Weights of a small GPT-style language model, trained from scratch on English Wikipedia.
Size: 5 heads of 64, 14.4M parameters.
Architecture: RMSNorm before and after each block, rotary positions, no biases in attention or MLP, untied embeddings, normalized queries and keys, shifted keys, gated attention, value residuals, capped logits.
Training: a variant of Adam for these matrices, 296M tokens.
Each number is 128 + 24 x the weight over its row's rms, rounded and kept within 0 to 255. Layers, rows and columns count from 0. Numbers have three digits each. The size before them is the row's rms in percent of the matrix's.

# layer 3 MLP up, 768x224, rms 0.0893, rows 14-34, columns 0-223
098:133174139126119128102106122084124140067142141113130117083082158091163099112126140147084104169147088152083136083092082171117109142113131125130114114150133117120084114102134094178121123111102095095107120133078129117140174098148131105149114126095137148171117148122151118128152130132120142123128135142122121104104119091136123183082138162130157110196120134161154114158130143113089158112156122168135138135122123094126126130139101122105150131104122107111134156079103129129118136140140093105085155106111112132174131093125162107123136132159114148132110099123126102138093131150138159089103139182124138144125165127144116093138132127143095166099139114130154106112116130167148182134133
100:145164139099124139121113129198071163173127135097125162122112140133145131157166148139136120154163143140128153125144093116122123133124130129119111133160113175161120125125114151101109168124140117129127122147154136130089152112118113080122175133154131138153118149151169109082131152174124115097102122103086124137124146120141150124169133103138127129141125149111128147126138131103092125094188134123090138134142096099139116171120126093130137156148129176163069132136098076125126133154133108119157119093150122129136103118115113128118126182150069113170124109116123119144120162156138100143096142145123098089130178162178112158102124091138077129100167151124149125094087130152113161131107
106:157126156124156106129106107112105146123122140136111172127139175141136079142084133131163144153097167101125153102161142146160111085136107102079110152173123156123138139089142142147131146134139129121136156135136151152093136100114127127127098112087111102177147167084148167196096127100093168152096087125110105147082098123149127173144136089157191106146088131146155147140096111127091072126099135096113142127133135125114147123087118114135130091107124102135159096137124122096119110134111125116088125140134165105094101115124124155136131115119156077154160119138110114139104153171117132131116147115144131144122123108131128146145121137120144162129138160159121154102107148131084120181142
102:145121140163112146131133115154145152151128131121072118139119113095128135124105131171174099137141144087124117137147097166117124102124155099118116118135149103142110100120149184108142134120129098084111132134124117117145154171154158184108162124165105115136155156150104151115183132111130134124171139100137134194153135168125157132154102130133099082105098103161100100117086127133119090117170118115113113103173124116145093155122104136174141139141126118097114136114131134115132092161146145133133143110174087100150110110132123100146111131145091125128138111146114129181162118124107149180120063109167114121138130099168106108094118156137114090100166111157161145155117111164122103111138
101:083117089135129142155115103133158154141144097131123127136141154165127159100101087176153152134155102127131116146133102131091104144127142148147133120138101195152082152119131124128118128114108073140141130117146172092152090083108146157148112184102143110100127156145125108132125165118199101177127143112173107138122152102142121152139124150122113141063078131144150100111089109131116114156095147131133115126153124131143093147129132091183125133141174150106132155129103129143142080118116146144146090138153146142146115117119119094149100142153136107164139126128099175109123141153103141149144075123149099123152144133112183094149104110122134141114085146128120146115161113130106109141102
118:151160122142126117140105125114151124122134099109152115099148174108124140080156135124162133120093114127116117148147140123108125124116129144158078149142136086127119129192104168127130095130158099119122149158117112120143128111132102135099137125120109151129155129098140120117141113158129123125135206097165162118074232164127109125135109175140148088134144107119128133127132103106114149164125163096156113117091134136109110130117119120164139112124130129156153152154172169096129172140155103155138123108126137198173111159120143098116120136093112140135103136145114148096130135159096146117086096125128166149115158110140102159133130134170115116130128178091110125180148120096147134127136
099:161136129129177163134130103098152095130158132135119146133157151110133107131102151111112132143131183147136130134152137132106142162149123144141107193083115121094174103146094159123156123110104087192129144135145126087167090161141123152122090130150127167145093169159162133128174153131163103138120172142110138112150151133146120135139153140166142136125137133132161122163145121112091140106079174099135106092134146108130124120123170170092154123089113143130123144126123118164116147168161128129131094135125110082135173129126118092097126147144121122100105099124111144152115113119145212147112142111095157112128105116137096151140163151099132122116104158139169105114128141158128153108114
100:099132142114141112163093101131116104102124118126114137107163104134142132088130102134108149121152151154089126139134147129156136109108136142126097145130141152152108147161146133140083148115140097139157158140126156140168117101104117144177121120068140089154135138115105121117173154061129180119155157153165164107119139171130187086128141132111141089123152134143129075142172164103138125102113132138094105115131138147094122132128152105099166103119114165188148145131150144144128164146162118106116134104127111149108154166163122168096125169127114120106135123141113085142150097144130126120099096130137173157092113156190125178145099108111165122139109111143104156133119148137134119150136
094:098151162123126142140113136166162144126114116117165112180106118092134139153153113176111113130150119096123160134128104152138099126103124125140096103079094103126119105116170095113164153142112131163114148187140147137159172143142106108096113131172122122112121147160135104093154129153126176149126110125113131144111111155106104151081208110109121103134122123119088132141183125117148114123167132104130132144152119061124101106143109149194138148123143137093161105138135113138146126163118118183147100090168153122116124161130120096115155122145143201129118148156134132120131131131128135158167151141133137103099136161114115082098135149115068140117131132119130115134111123099129131114134
121:127094117143113143109137135103115112119110151166143151088111139138105119165118114128126137120101114114108142116118150132132199081110131106122125088112120118154103108104144131159107168134107131138082117103137114109109095108126122104094108073132131105095107092151157120151130135144137089145085112112111095122173075112131149110152100123125120112126147098165124133134098146117131105123148071137132096113132105089120151114154114121138110204146136113115082154145120128117122149118152143116116098141129116102167135157094119104120122150121109095178096113137111083164153147161121177146180087144186148145085144080127134137073075143137118124131096098146135126143124132109112131124167
103:151119117081130111129151183150119129144139095137131154135075130164119096123110134151145097171132153116138126118096114122112118118117104130130100149114131118090133136127155100129094188120142132158108164148125172107127147105149124125131106156096133135111144099135135132160117151157121166158121140116089117095140163130185136149140206133140110153110132119165160130154105125104175140111159114095137129113131121092136140134116159146127146195086110154125095102079140095097142083132123121088106122136084116103109152124121107209130097106169099128128092113122135129108145131131113129125136137151122173152146130116194146147131168138177132140138140100118146122156120142113146141118097
096:101087131077157182132195159118150126137121165144154136113121116143144142151071135116151167141110120136135118131138116090104117135167103099140150135134125102140140093133140137110161112147110134104120126135153119194132173115112139108145134122145142138143113151173141105148142127153157135152096140132137143144131103149107148100149088128133118146108104156131126147179152131090107129140098133175097138176137120127156115116087147128136106183068124114092134128175149114163148142132104105122109145164114160095126123076094130124120134158171098093124147168146136130132155135145098125102143107122153135145123154115086120088192126131088151100134090130120152115105094169103133141116103
111:105132124122126160107122099138115142112117134134100130120122138133120140114180124140141164097150108131123150089165132132120097094105105127152104091126109138099193134122118147126147117124130161117104116147171097096143099141112100160156121126162113077149103084121154099114092145158112156142160133145133139132177090141130179130128131119095151137107103139142138138157094157114110128080133132157123154168073164122131204102150147129120090105150131109134099098129135132134116151093089085107140100143139076091117164148122176133119158164159128157106145105136137126159098134133146166145142145094116163105144110134151129124131129165134158065140131133147144181115157099142108134144129
101:118089109129066153116145113138151095145184128120138175151076113162127136147127067178144099149144113144139162112090104160155139112111099105120118096088101139084117190117150132093132132145124171131139079127148118106162131138165148152137153148138158139113123149130103090141088153131109147145124128140149145125138140163115159180166134121174145148131118111120122133108138090095123128139090128128159122102128148137120178134101157119096093157143129119129106135167130127128144158076151123101113084081108107107145156078125119149132108144121120075138123111146117108108140134143091127111132120121127102108127106137151081120103153120107089139151133126142145143154121071134115105159135
098:160129133114122149113110135102132100101141126147117158139088125145193165091110102143141136144143112141097111161134097107170142142103099064115092082170144153115095111119101136152142091127125111164098153140131149137122124160115093100130134105170119143132134128153136128089140134126072140131091133179152138141153117111107073118132127106104105147139132147130139134139160172124137124105119125134087122104157116135140117119134115168126137114095108162099142163153132119102164132157112117076126147181134140131149114116137169151110152171154151139083142132165152097110153121129152150183153107162101141135121172119171097115154152140098109129134090112144083126125111140097186137136118
095:100124124092111146126103198163079126139118163099143115161135158146140180131109115165143146119155101135135066111119135115111140139105111151140156153120077125117086156113142116118164124127148131130096108122152135110139153161102122156108161145102175116140102092160145130150117086157153128142149109135134128097113141133125120130148141110125159171142157098135111119156143029141102146125150127097125132139112111151132110113091146094105112132155127115111095125157112129174119115131146125127144093095122093117099131114097095079163096112112108155156145154131129147148134138159179144107129114132142156139174118112135161119169082145129148149144169095111139160115119114110150115089097
103:094136152136108155144121091081132142111105106131120120105135159148141127156186145132066086176143127089152085126110112110150134110149105145122180123169138112138099143127119134144145112145154135161125140120113120120114139125196138127134083167131087154146070153124150165143139098147153165112156148108161169152134138108109153148125117118106183122096163134166118116160169108117100126139148191131141166134099159138113140136138142154127098093144128152140114111135127106117141137133127174143128111113125140090121092116126102118162115140147164123098143149156110121117118179117069142091124135105093133150144110141122083129139138114101101178108123123121157153131139129167156161128122
099:125135149104159109146114148113120116109094116098102130104174144118125116127132126116178121139123112109148138128134136137120140172149135147143100140118154117158162118092145162119140120101121134111136150124148136140117136113150086180151156140167150104121134152130115165139129088143155136089141132137133111121094139105099170165055125117143123081099108138129111122135136108071160171125126128128107116086142144112142069110152164114153163108129149120142151198167143126090095073145184098186059118108163144127110107109163115089115137109134109123117137135168139127161152104119123130125082129109140133099144067131163149126144106155153150156111144115129112130134141111110131158137131
093:113115100143137139103150095120083168086145097150142142112143121157169113145158137117141119153130151133101122112123141162122158155085110134138104102125086188143175170128128120149161135105119153137152120142100139135136163150120123107125109145145123126136126103106147174135094126125116144144128124102157140169116136119102071142100107130065138113094098115177109103138135110154127148149126118146131081074133130116109104127144111118142145131152121153128123120139109113148107126110158083140137105133112107145148141195107123131168115119146118149109107108107135169153173137129071136118060137078134153108112137124117086131147081128159127122186088149111148136160151108172166112147113
098:106127118144099109092142142098124158095139137139127135142171133112096171143101095130108140142130138131115135108091111134128112100136105116113102092142120147121082108153148125102123106108129133099097132120162092126133137106109124113116186117156159157153124104144081120111145100124146125155129102110168135115112116130090103112125117090125098132192136094129154153152147102120117137139146144140128126171117094155169123142117164107113090103149111114106137146111103114128156167116119191167122126140127118113125120130127140156165157134121133125155175154111091103081147057133122115092169124105161127130111149127138104151088153144121134133117106084173094142078147121145061109136197
104:119111119133091160179132162145105083120124148151150114147134123141163138133183107129129159136121179129134128153080056153096161129136131131135131130144123118126080147137075136119134104177122141136110133105199145119106116113104133139148110135149124137132134138105131148101137172124090126115183144151105136142122168162119136157113120149147149098177094123115124142149116118107076116108133131114128112142103142135118094104046109083167134146151140113133125139165132148086148105146157130124173131126146107131126161139185082101111155101108123106112144115180132110166127106143107123147147110138137134145066117117133138134140117142165128085160140111118149137142109164123123144106124
# layer 3 MLP down (transposed), 768x224, rms 0.0916, rows 14-34, columns 0-223
093:116143123102139196123112117098154122159158132118112128084095139147111081147109134163151129162115159111130097100138093130100117131108113161161075150129106141144106129149131118162104106147096146147104117155082152111120153118119107136104135150131130109177139121094118090129121137111105108103127114114151154109106107093142130143096141168156161118148155144192138136106146133113105166106160125171117132162095168078086107136150113124097126113131100136112166151122104141131115146133125147089123142131150127125129110130170127148136133139182088103085159111112140139152132075145115121146160096103152134138112114112133132138072065133134127100136120132146117104064118098169101138161139
097:133110141116139124147083133154122146111118153138116126111114082145127156114123143095127121134078119171165115144139143109133128092131131145142139153189120096125087144166120178176106147135107103079054119114125119111133129130132121148131161155153116151131132115133132112116132137117120142134133116125121137095143186159109142102172104147148127087140129151169125128152098112128152119116158131112090094159158084101138100135098108087140118131155136142170101142143117113146162107125149095132180126062131128137131105138088116118123145118150145118089150177123155144157102066127129086131137154112097115111139132063100143170148101180151122136119141090146127172118123137163132126128152
105:161100093124156151139126120164153164130147113130123125140139076089129140115109100129144124152055152136133152099153130080074153147105142127156115159122131120089125129168153119154122159171167155135168140107146129154115126147115097156132109157145166134109127132084110148111117137147160102100136122125149164103160165127162141129147104157120118097134114150132139061149132136114102111151150125123117088112145107155136149138069106088136160166136121111148138125116138145108128160139129128165104156121108135146105110130147143140107162097169131136129156153109117121146124114169146101152077130131147137149091102047142139142107130202144116141123150158104108119076142127125140112132125
100:130114097111182067119127131167141138160140114161125129117154131104141129147119097125122100127137181107097099086113155138156112090138144125091119136068130086149141113151180150148144061145157101148121155121108080158127143145171132135127113161099136144126128135044141156144126138158115149148178153112137132127107156110144119060148135119128116123142150136148116160130132137154110153111091097165122116122163131163117122128160127180113121094124091137169115096120130129154111159110133136107121152119122106108158135094133119130131131153113161092087123111136133153119138147104100123105134103116130092124142123181097099115121116064134130125143097148119138143174141140118124115120163
096:148131149143098133099111166148133120157118151140150122156147138143149174139121148114149086121144142131163112058122143122069153196079138115081151144129077138118137118121063113135138120154136093159137112113163124107137110138160105101122170123177127126172125115166163127138147153133114111119127127118127110121125147118152112132152120078084126111134184108096065166093121130108150131113098087153119157116148156149129128084130138148134130095148157126130111102137116120149133135124117154137138135118119128146162081138150146143157149120132106135133177131125105139130119130104178134117115180137100159128153158155137136116184146108113154126071127129141174152153149132153110146141135
211:126127136127130131123128130130118130123131130136127133130128255131122125132127131132124135137255129126133130120129121140127129129125128122133132132130129133140135126118131132126126137131120134120125126132132134132129118124129137131123125133128134125126122121134125127127119128128127124137125124128117126129133128120134133125128128129119135128129129120134129124137126134128123131119129123130125126130127125125130135127138135255127133125132132132123124131126113130131132128115132119128130128133133123117126129123128126128128130128129123128126127132124127119126130133121132138134141132119127124127129128255127125122120121000126124129136127117138123128126121129131118125135127
097:147130159114119122126109125188133117097148123133142168144087101138153119099101134121119112157122138136145118110143192171142121177119119154122140145147184150131090110157109108139117141136138122165098140136163131150149118076114139143072152133117127117103117115128100119116151105150136118118076134098113112089102156092111135104099128148110124092132193148086141087118116112163148127181136118172105109131130111139087144139137153114098188142089102153115147151134127099124118103119123184135128118110136120090108101117099075098125100131112150086125169146187134121135081158144094112126128148110126149119165137121137106114130174120125136151119133083147110150122137120152102152149110
095:127163155171140120121136125079096141139122188163045112125143098103134164125132108116112111137113133161154101143141126138145102107163125109132138137116146095118123166099137141123130122131109079170072133142142100104135137115110108113159143145152147164126130132099143123114123114157134126104124105129100111113138145111132130124117113151170145119103106131152124169117125105096149055131107130137170116116110141143112135118165131113157143126121080121151119184132101126137097134108131159080136116125178151112120099134131136112097106141162172133123121148111153198157139142138124101154183146143106145154152163099162116114142157152138093174160116124127147149138148128104160121057110
093:121099127151166123165180138120114132152136111144117151107113096137128118093102123105095146111099122133124164138152105089151103094116123130154116182166156138105148163108147089109119111140127119134089132154106122143096099137097113175164142131107145172067098066136133145109107123146130160149136151111115157111144142082106150113144096149119129140138141151116167085124091135133047151117133123127127102129114136128157099172089124080086153134146144147097133169123147121140173110134097121123111146173163123135138127137138114106099110137134155136106115120072131157112135084119060116124156117113125089127124107107157126142129128154118145107113130122164107106080114162114159133121132
086:110123129115133178110113133083149158138146129125156122119145127148122110170146165100133105111114125139112119117138130132097166086136108153068095120084126096131099136122132112138091181100136142127111135112120129093119112112144126124104093102118157172118175114179175143109132111111114141146115141131086153141133102142136108160144085129143128128149141130133119147154131142112136133045144099120111131113145114095186154123107104127125138160078163112130079144141138123132125116121146148102129116137127144029159138133127144132125125135140135099162128118104140104202145156148091176122172116126155097153106158141182115138125117123137112143156111107160137133132159113149121138168124
102:188119171136128120110108123107079165114163133143182090167145107157091137125117140151164119158116151116120180128103138127149109097129089125129125131132103138111168152144115119093118114135163128157141133127128123166108111104149173129103153121109128132127151118176104136091129114130119140103161118143093180169127147096135132117106132062136095121097097141164121115112128125084119121117136135184157138055160087146116120148132105112124134111093126098086172100109128140104153071120156078144155132144123164154143114111092122092074114163143113080132140114120120131118137144134112125117124122125164152131133129103130109150135132161115112137153125140168134095100120151107114136160114
095:133158156135111122146136172139087109114135074116109139096124137125155107117139107101091096132134160158081127133129097150144141125081199133153144165140108161106096093122114124119136102153124154120153149171108102120113103131123151123101138137133135133111127100116144119099062101112187101123102114138129149130121190138120105152078123131101142117141159160121136058117157179155127171115074122097120114140137195120144108166092138141166159144163164123142167116114120133080154122125135122156143115135148118138163118127152162126126106151105152104142127124124106148129101171134085129124112091119112112132134129147100137127098128118107113129134153143131128134159111129118127108176091
127:137133143155149107118105115131151104112121114122110128127141244117137104141143119155104113147249097129131149129140116135136139120109111138132145103159153099133119114133136156126135089084121102114096131141128136105125126131115119127139128138140119130143122114131117147112114147135130107156137111143133143154129111142149114122128163125123130124117147125130152110121142159127152144101098139135134128130108136126122153142126133239132149123126132131118126102134129129127104130134112170124138129118164142134119132146166102131131134138127127128133128150136107116141131134085126151121125123113133132117143140251134112150142173000126115110147153112151112147140166119105125129129129
101:116092105112146105131179109119113139155145142091147131129100184134123158095123116101129112122190114131140095114128154153149135087114146171134109122134115093140136084157109136119164115123154105121124177110080125136119116148131119125098119145111106145132125171150147136098112082130163148169110120105125162164103156144123094106123122134158134122113136137120134171116068106154141151119125098155141082137132096134142117157145149189135148175149123112146156145140158151112148113117148109132110145146140119154123140121129136167140150109121113119080126130112150087102107162144156122135057111134107146135100137198135113108116130056121135135106146171076144143127157113100104164134118
097:102123117141163144135105098147155094163146118093149136080159168128133124108138152113145132087165113107125101131134132125119124171134117077103143123104195149168080151112137143158139108133150152129144142100119153152141138103103163102133142139162117149117174132139164144098139102102142143139088110135112157127092154118084132178162143126156099134134150164164129114105139111163139145152100134148123123111141178169116127121127140171123118119136138104124129110161155121133111103115126128133140130125180088158117154130086089104105156115135156097091123155134114119117172146130081139110102123139076082129125207150120144142102125103104083075131100100116122127132113118134130120150146
094:159122088114137137158119157165120116098142097127150120150039138106140136109131110159148123174142107164144135144154135130111113158091169102127176082138089124101116154121133090113116121122134159122117125132100124084167129160120129146123134145118109162104164139167119098144165146126071086137154151099113108117114173151133103129136100118105146141130120133121090085145111124132138143147070137144108115140095128131143121105160119162115126135147129158088089157127129107152195147139189120131130126120132133133134163155158156142084082077151099171099108110109138113106103145096086137107136116120131119115129144135133113174120092121147101137147125121109120084141127098139150138139102
095:127138127077121127116173127148112145091132124107164116077115089108108104147131123123119112116094127126085120142087118126145113084113109139139140137096127083160099186142122130149121100118121129128132155110130114111122130148163145137111138134107074095126121167113183109144141161104108113160107162124142127131163112137096158124131134164129108129104150129130094101155188144091128142106162121106103144122137105117136099087164106089148109110144124137117114095123119130121135100096146129129172123132122091108160180076121127107119150143118156184095141174136124148152120126111131139108108124108154171125175143080165101167105134180166126111173146149122090167102105107129139120152156
094:146128154115162157143136133139119122087133144164128110092157141113129160105158114132141119098152131180164150129112115116157135141126167150151091107127187131141109112154186119139106144150098212127176099069113102127127106104124124156128134088108111104118139099116123152122134107154131088089087138086156144124110126120143163109128114113113136134153154108155138119106165134139132135123104149173139133146122151145109132188140122147123126110153141119142128127103147093139135121143100103132128108145099090133106159119119157090098114142142145181145156114034119123118104119142126111162130105137102127139107134149105100149163123096123089154173129128133133106105118092111187144128113
095:130138125140092150184137145120086127123149113127118105157123183123103089111104135112126123128207133117139136100094157093124112122132101148099116106136137145111144106143142132080117115101124081112135127166134134107146147140124126096139111131153090160111129137127127151120139130109118113133169090129080102131119122105134170066100129126116110104161149118140145105145129135128097130143148158088116104132130148105148093167129137193097148111111141144169129108169136162094153123155123126133126112155119120138119137086160134134155118102137154109135138112126122142056145135167136154119133149144125130166162134209075098128118105039131114118103113119136133099127157098127130107116148
094:110139146122171103107158165130084066133143112134122117118132188111148112073139115093099110109189178153103101143114144099122125110136131139113142104144151114095143127153156097128139087113124117147164137148088137112128145151140108132151134127104123142137126114092155133164098114173159127118088130163100145137136126119169140094139125126136143132111115133134146137161129140070101147111123099106149167117123117115117093120151143164150120116128132087110130139143109153148143159114139091104116121092136132153131121130070143132146095150177114143127133122137137168126140176156152125157111114106104147137114163197125148124129139065155100147117155120142139153209100100105099122134106
100:142078110153156140131111132133150096150147124126112126163122093137075131146096086101153147116090149103136122135114130117109141147135120103122129119105136118142107136137078136159107101115111123169134159156084124133124131093125119126159138130107088114167154161120115113124127129128144109114186095059093135123102130131105117135132128140114125159171140101123126094159132130110147163117148128155127119090148117130094107089109138092100110113135127078141164155147127084110134081136161149161115156144131093140138122163104189102127129128176098141150151113130162118077121115126124092115112095148101138118157130094079103121106134164100174162113151065083119110144142117134078137131134
# layer 3 MLP gate, 768x224, rms 0.0885, rows 15-35, columns 0-223
099:118148136136107157118158149158141150118125122112141127099119126148088120112132105146198124102134129099142083123115126133106124105090126151142142107103166153115099171102101122136165109134075116167166096117142104174147128176116166116126146116107161114106118129113138116115116132124137162151127117123152134125151153168110130155106135132167119114131135135159131169144134123140155090114075129124148157125108138150136177075158156143156094125161118087101146118100120124102127102146094169116142147155121119110114115080119152088140135089062137129131115109115075119141133186112138113137130085119129152164143166105123116119148121157117146095125145106164113131140161052140177123131137
103:121155142170114146109141139126169131126085125168169142126122144094098140121154135160164125124168074149158133133101136090065099180144099165178121106147130101116106155151160148140125131099149137124171127115166133089155114123163101136155105157138127154126120151120128159086178146131127125102100153158148134152111192108124152115097116132112151116151081140127116150144144163091164152136085143133141097088125124113142114130104124130107122122116133124124179158118134149127123145152168145136116147147113158136135100126138135091146167136131158126139111108169119169088129131091132105133126116141099126141154125126119136131088140120106151109102144191098128107151201110115154152146125
099:112099137120102131138168130101179150105116136161088131152142170148134144156150126111150186134154121120150143123169130077145129066157086111132098124176133160125107186137170154157147106108116141147139132076112123128135168155093127176173131129144143163127133097135144135137135158112100140103150115164139115097115125147101175096121115121156117080140158117145118103162191075140135126082150140115154087104141148140108136086127097097129153112153122116107157118081138124129116116116152126167123122107125124138148145090160138107089102127102145129160147169137108118149130077124159135141126123126132167135172146144161116137117116133134131153133099127118146144166133118119153141108122
097:121185167115110131163107123100133155082086128173113132150145148123088133119131144142123114115120146121175091105144145054128157152128121085155114127149134146117151145092149143170181126090104129131139124142136139163133148168124115150167105127097120099164121106118082140149140113153148115136159128145173159118147116121087139130149091120131140098129105161117133077128108123139157121104121153099119152091114130157168135100139133105118162066133133110109154160113189125100111105151117136156142173111157105179173092127115112136124115133143156168127147106109127150110137142129120103132127115122160168131122118137118088120160116142133121112130129087090107126153152107079173112127126
111:142146089135098125152109109090133145099088093108131129082130174121142167109140162135143110130107118147122094159158134125131108154112124151148092142153105110123128107181134146126129072086196105146122129141121100123162162139147104117126128130143110138121174143089129163128135099153134155128109171121130176101088190167118124128105099164143141088170155120105124165084131123109109141167126146106138123125130144157104095149089098125128127109132116126126142151135157149094135132164140105161133139090136138180140122146105133123130127136109108143135092111152134177102122122121125115116086130141125149145122150130124130171144141137129143097134169208087095135189134114109157139116132
103:162132147136097118137117112073182117108155087163169125152126134067088112166118129154137125110127138135147148113131146139169149129120164145168159144138133134105137159131137174157186114147137135147126138083127117139128120153131101135126117133137114098152112099123126122154139137107094144120103085135106133124149113138091142146090151142091130130115158111135131107169139109108160140155080124118141106140140154185135130116119114125100142110131102155107156153127134167147148104102105142109126123140103080139164147133131140107076155155153148105137197134116121172127114172135143109092161119131164172106132089131066085108130141098181087103140122140142096146139150148149105153139120
104:140117176096133114134128147153145133128139113164160148140121124093141145101119141124142104168157125147157126157161137122122156138137160118148084147127132116091143149101141145106150155085120107094169123085127130134085134182115113145150141105146132167125152117160124174123139101126129135086102152143134181168132154084150151153125130154099113105125118176107087140170135118131077138146113096174119143154161106154153118103134124112051140155161120106114126129125132130129110096123121105152193123161118126135128100133151135115153156164106119134124149122126138126140160066153124135181125115140117080152160130151109097122154108170121163128112139140138146065129112103166104133146131
102:115190164125143097141135156141104130126162095140091148131137113113123147108114086087135135161091081118133149092190100132140106125148151151140136096137144109126149111127190130097111111140120105180171168147134101144116138188137096171102139126150113096116175120163160152160130121092121132124144156072126151148105102134156125122134159120141129131098162158122091117132086154128134148131107116120107159169113102146144129123120138078119132156106131116093115114114146175139147122099128109133120131107086148115120082154113141083134163131112118165128137152110180117135075123130131136136162133103162136168113091118136143119133141107105133102107122147130164126131110150135149183116149
100:133135113123154138132139147096123149113099115168120174106139145149158157149108136095138140130133112094137097155124140123157130132105145147160119106127116132102129152150152129137119123104166090134133119074135121127158093140115103127164101125128131161107126144121151133164122124119116159135076104124133144141118116146120133149117116143143112115111122129115072159163105166141114117111129155131098147147120143122153120050137132130114100136094136116090155167094149106125140102107105152132085131146122132116137134145131143079166155128213143090146125080161143138118124109128135140127171134079130081099143119100113134177155148115163168133123122115131176164187208109144142082139097
106:105131078189125129146152122126142140113123098148112149157154125113115132102166100120136126131113100107135143083123161112126085142134117124132127114139154101100132127123120124128112085131129126129134146100122084130108163148109132118120150117153152100139095147108122122106118152133138170126092109100110137136129106144090112132136110141165197167125170126089078107092100176155147153125127148114126163129122112166126114103174134117190124120140169137128139142139118128133095137100093147099133135098142137091125077184136128090117148144116139170101073104154098168139084097107163127110134134140164094145128130181104131103082105080136160128139146115150102108154121083111106113123096
100:121113104118118109102174132138130147156149097147134111113125106137115083104105148109145133157140111141168136117101116121111137124128091115142197129134116135091130137119103151134168115147138153118132088134144140188146150087070098127142136155178152123104114110129130124140122130139149129119107125160156077120136082138127141142115160087080123129125135117095113134125154126135102158140172090145154151131134190139130169145128155121126151132070109095097128190091091142137143116130127137135157177149113110117107113112184149137169121131137162075130113120139126158121126138127092151129152131137086104150125074096097103177106141103102115116143075124128103155114119168127123119147138
097:134120089128119076128127126080129097126111125137153169122103146162097140097127106141119116171152152124114116112168158113083087135119182138153146133137133116099141127120121138111098069102180147161135107133122141111114151149147167148182109116120149090137111131131093141119119106129162107122110136109175117136098163142169102121168188140113151131117136140138143093148143179182123132089147141099129147130154103138119148135161105130135155126143141113119169111123140142095186089154112078110138150131133114075124156142136160143125156135153150139126147150140096149150146138104142133185113160118107125140142129136109124149179180147153109122148131131151155094131126136124119156096077
098:122132134100114124114070106122154122091129102098102138168122159095120100167152124153163145155114136108125174085163108143165136099146134135159092147180142119073112145132139130123110102109122103136159128167177126131153154144129137152186181138135136130080109112138134122108164145165131139155152138099129116086116132111134132136147145095193104151154138137135084138166147120118171152133127170123129120115149162134111153138154105129129130150094124131102127138145150157094124109107130105135096095124166102115143159121111141125109124161165158104146125142110107154076121116139097139095104157099151095128106138171138129134099139142115112157158143156147165106141148105157090183156133
097:132165143135144084163174126158114119143090074124104158141131144152139103075088090103116133180157147175139123132130151098139122162126076125145115124142089146137143139106106169105151065167123109137157133127146117104140177141141138154157115099133153144078111122103127131090100160097141111179136099151117154105099146138148129114116136115151144150104118144141148133146132178110120138104108098075128115154121140117109126149124132098124100140164098116117139095128109141147114119129120097130116108143138121102140138125137185092155102111144124118127076085131150163128166103163153178132148149131105119109174121098128116130147136125119135138116121098139152143126121131172137057157121
096:154113074137096178134119188128160162136109089129120119087121103133155161151123154147111172153136107150135125144095115074082112100118172152131075148159107116117122148075132139152129117115130120140132090125145131109138130139121138157142136115119140111136089121146136158143171124130175143092142113107134108075132097164130192120110127110108145129142146117102143092163166160121100137072112120109133117110164102145115131110100127119075136120164130112078164095088109139126128158139158121122123116132150129117154155136181128118094114132152106105119134073200095155123123104129142136134137133108126137105088124147137123114128092125169104133145095132108147126145142153144149137102132
100:146131084171096103109121129140121127114140140095094119126119122120122122104113113092131135146172114163118136101114183109104116133137141161159097154124109163113096118148112119116126106101126088140165158100139142148163172165127149177134173099078180109144107158138111153146127148129151105108079090149137099109137145150092137149130143108137106091152105142153136158117134172094129079141162107110128166112117101122133150126099137098135160123172134080100127117080167114119194170104138145133161118130122141138134116117127126150139116128151097141141152100127107120122083113132111143128092119126143110083139089148152151174137132152160143102129135142120126117125156128183185146144106
100:127115155106140131132137150114135165119092148125110140115107113142094130128089101117144127118137139163148152068132116155174135120119111147156124170097129139129213116102151154147110134152108148117104138134117087132118132130160166164163126077116150149133129118134112078127126114127130133125118089117180109114077141137126146145168150123120122155142143140154127132092131172133103141130124131135146098127153161147105123163129115113138139093113160090111114143128112084179129086147111052159106072126077125096091110126141152108089126141127101151112128100144125137101149186111102135157117136111118123082150079114137152133123126126151134164180126117145125107096142141101150166158128
095:140131120173144100109150116111129138129165097166143110107104112154119140107113161187154183151152133119104138156132148064151129154093134166142124163111101141103146124122122158132126119146110156137120141174107108124194148110127126121156130139105154128153128130132130146139093142127114158143114125143176117155140108126110116126144126122155114153102062116138102121143103104160097107128116140126156111131118180134101147120100127127150152118132106156072141123128116149158159156137132125120121137131141148105159149137092147124109096048090165145124103097148143109068141188112122103147118132110150110148154081140166098139125139162171148135145138082120131095149128097102156148099156
096:189132101114148130123087141132137155105105159143128173167149174133103149176078142098169127153135122123147125164168104148164102124144131132121094143148129149109130159105163130126108145145187113172146139138173067143101105127105153150084110106162133113074107117149121171132112119081155130170125130095190130130106119130110141159107136123122163131128146123105137136097146115142158131138127172149120107123171112135173128094128108102116141117125138162092140134113107091144129120126146149135100154128113124110122129123146110103182137109105142122150154162123129159142099077137152122134140124096148119140112127152118167141184156091131160116152109162131072140131133129127141139111142
101:150124101188123128104127140150122146129135133153100132215123177189119139206140137117171155125143160119116126086121133103138128129105118097121119104088149129138127139125094196101130104106124072141152106172113171148145185132144139134163143126103123102128125181110138153125168153143153116116137099130130145140096129127097144096165118113181107149117156145153108140133122159099176089114133099151099124122139113147141149118147136138147122090110125118115191157122147105142135124129144119154157141133114117112133128124141139134145127124149111127147124106117081119096128132088114083154121090115127140121134082139132108118112138105158138162097159124137132079164145123145119124150100
097:150146142124127105111106140112100103116155125188112128105125165137114152158104118131121192149090122111126130096167136146157098200110119127135144130114137167143120092097155128100132154079127135129084120097122128102132166162140110138139108107151164151153133103161128167123142133134116137142113071170110141068129112100065129133110194114172097103117175149107103176119099164136111079125156123114110144104137151156108135121133103115124121077152099144089122155105135109125134094123155093105126119124102100135118154122145110110114158169144149113117160136103157138128123095108147122117126137135144131116142101131071158109124126112113158101162117129114107100139122121133131163118093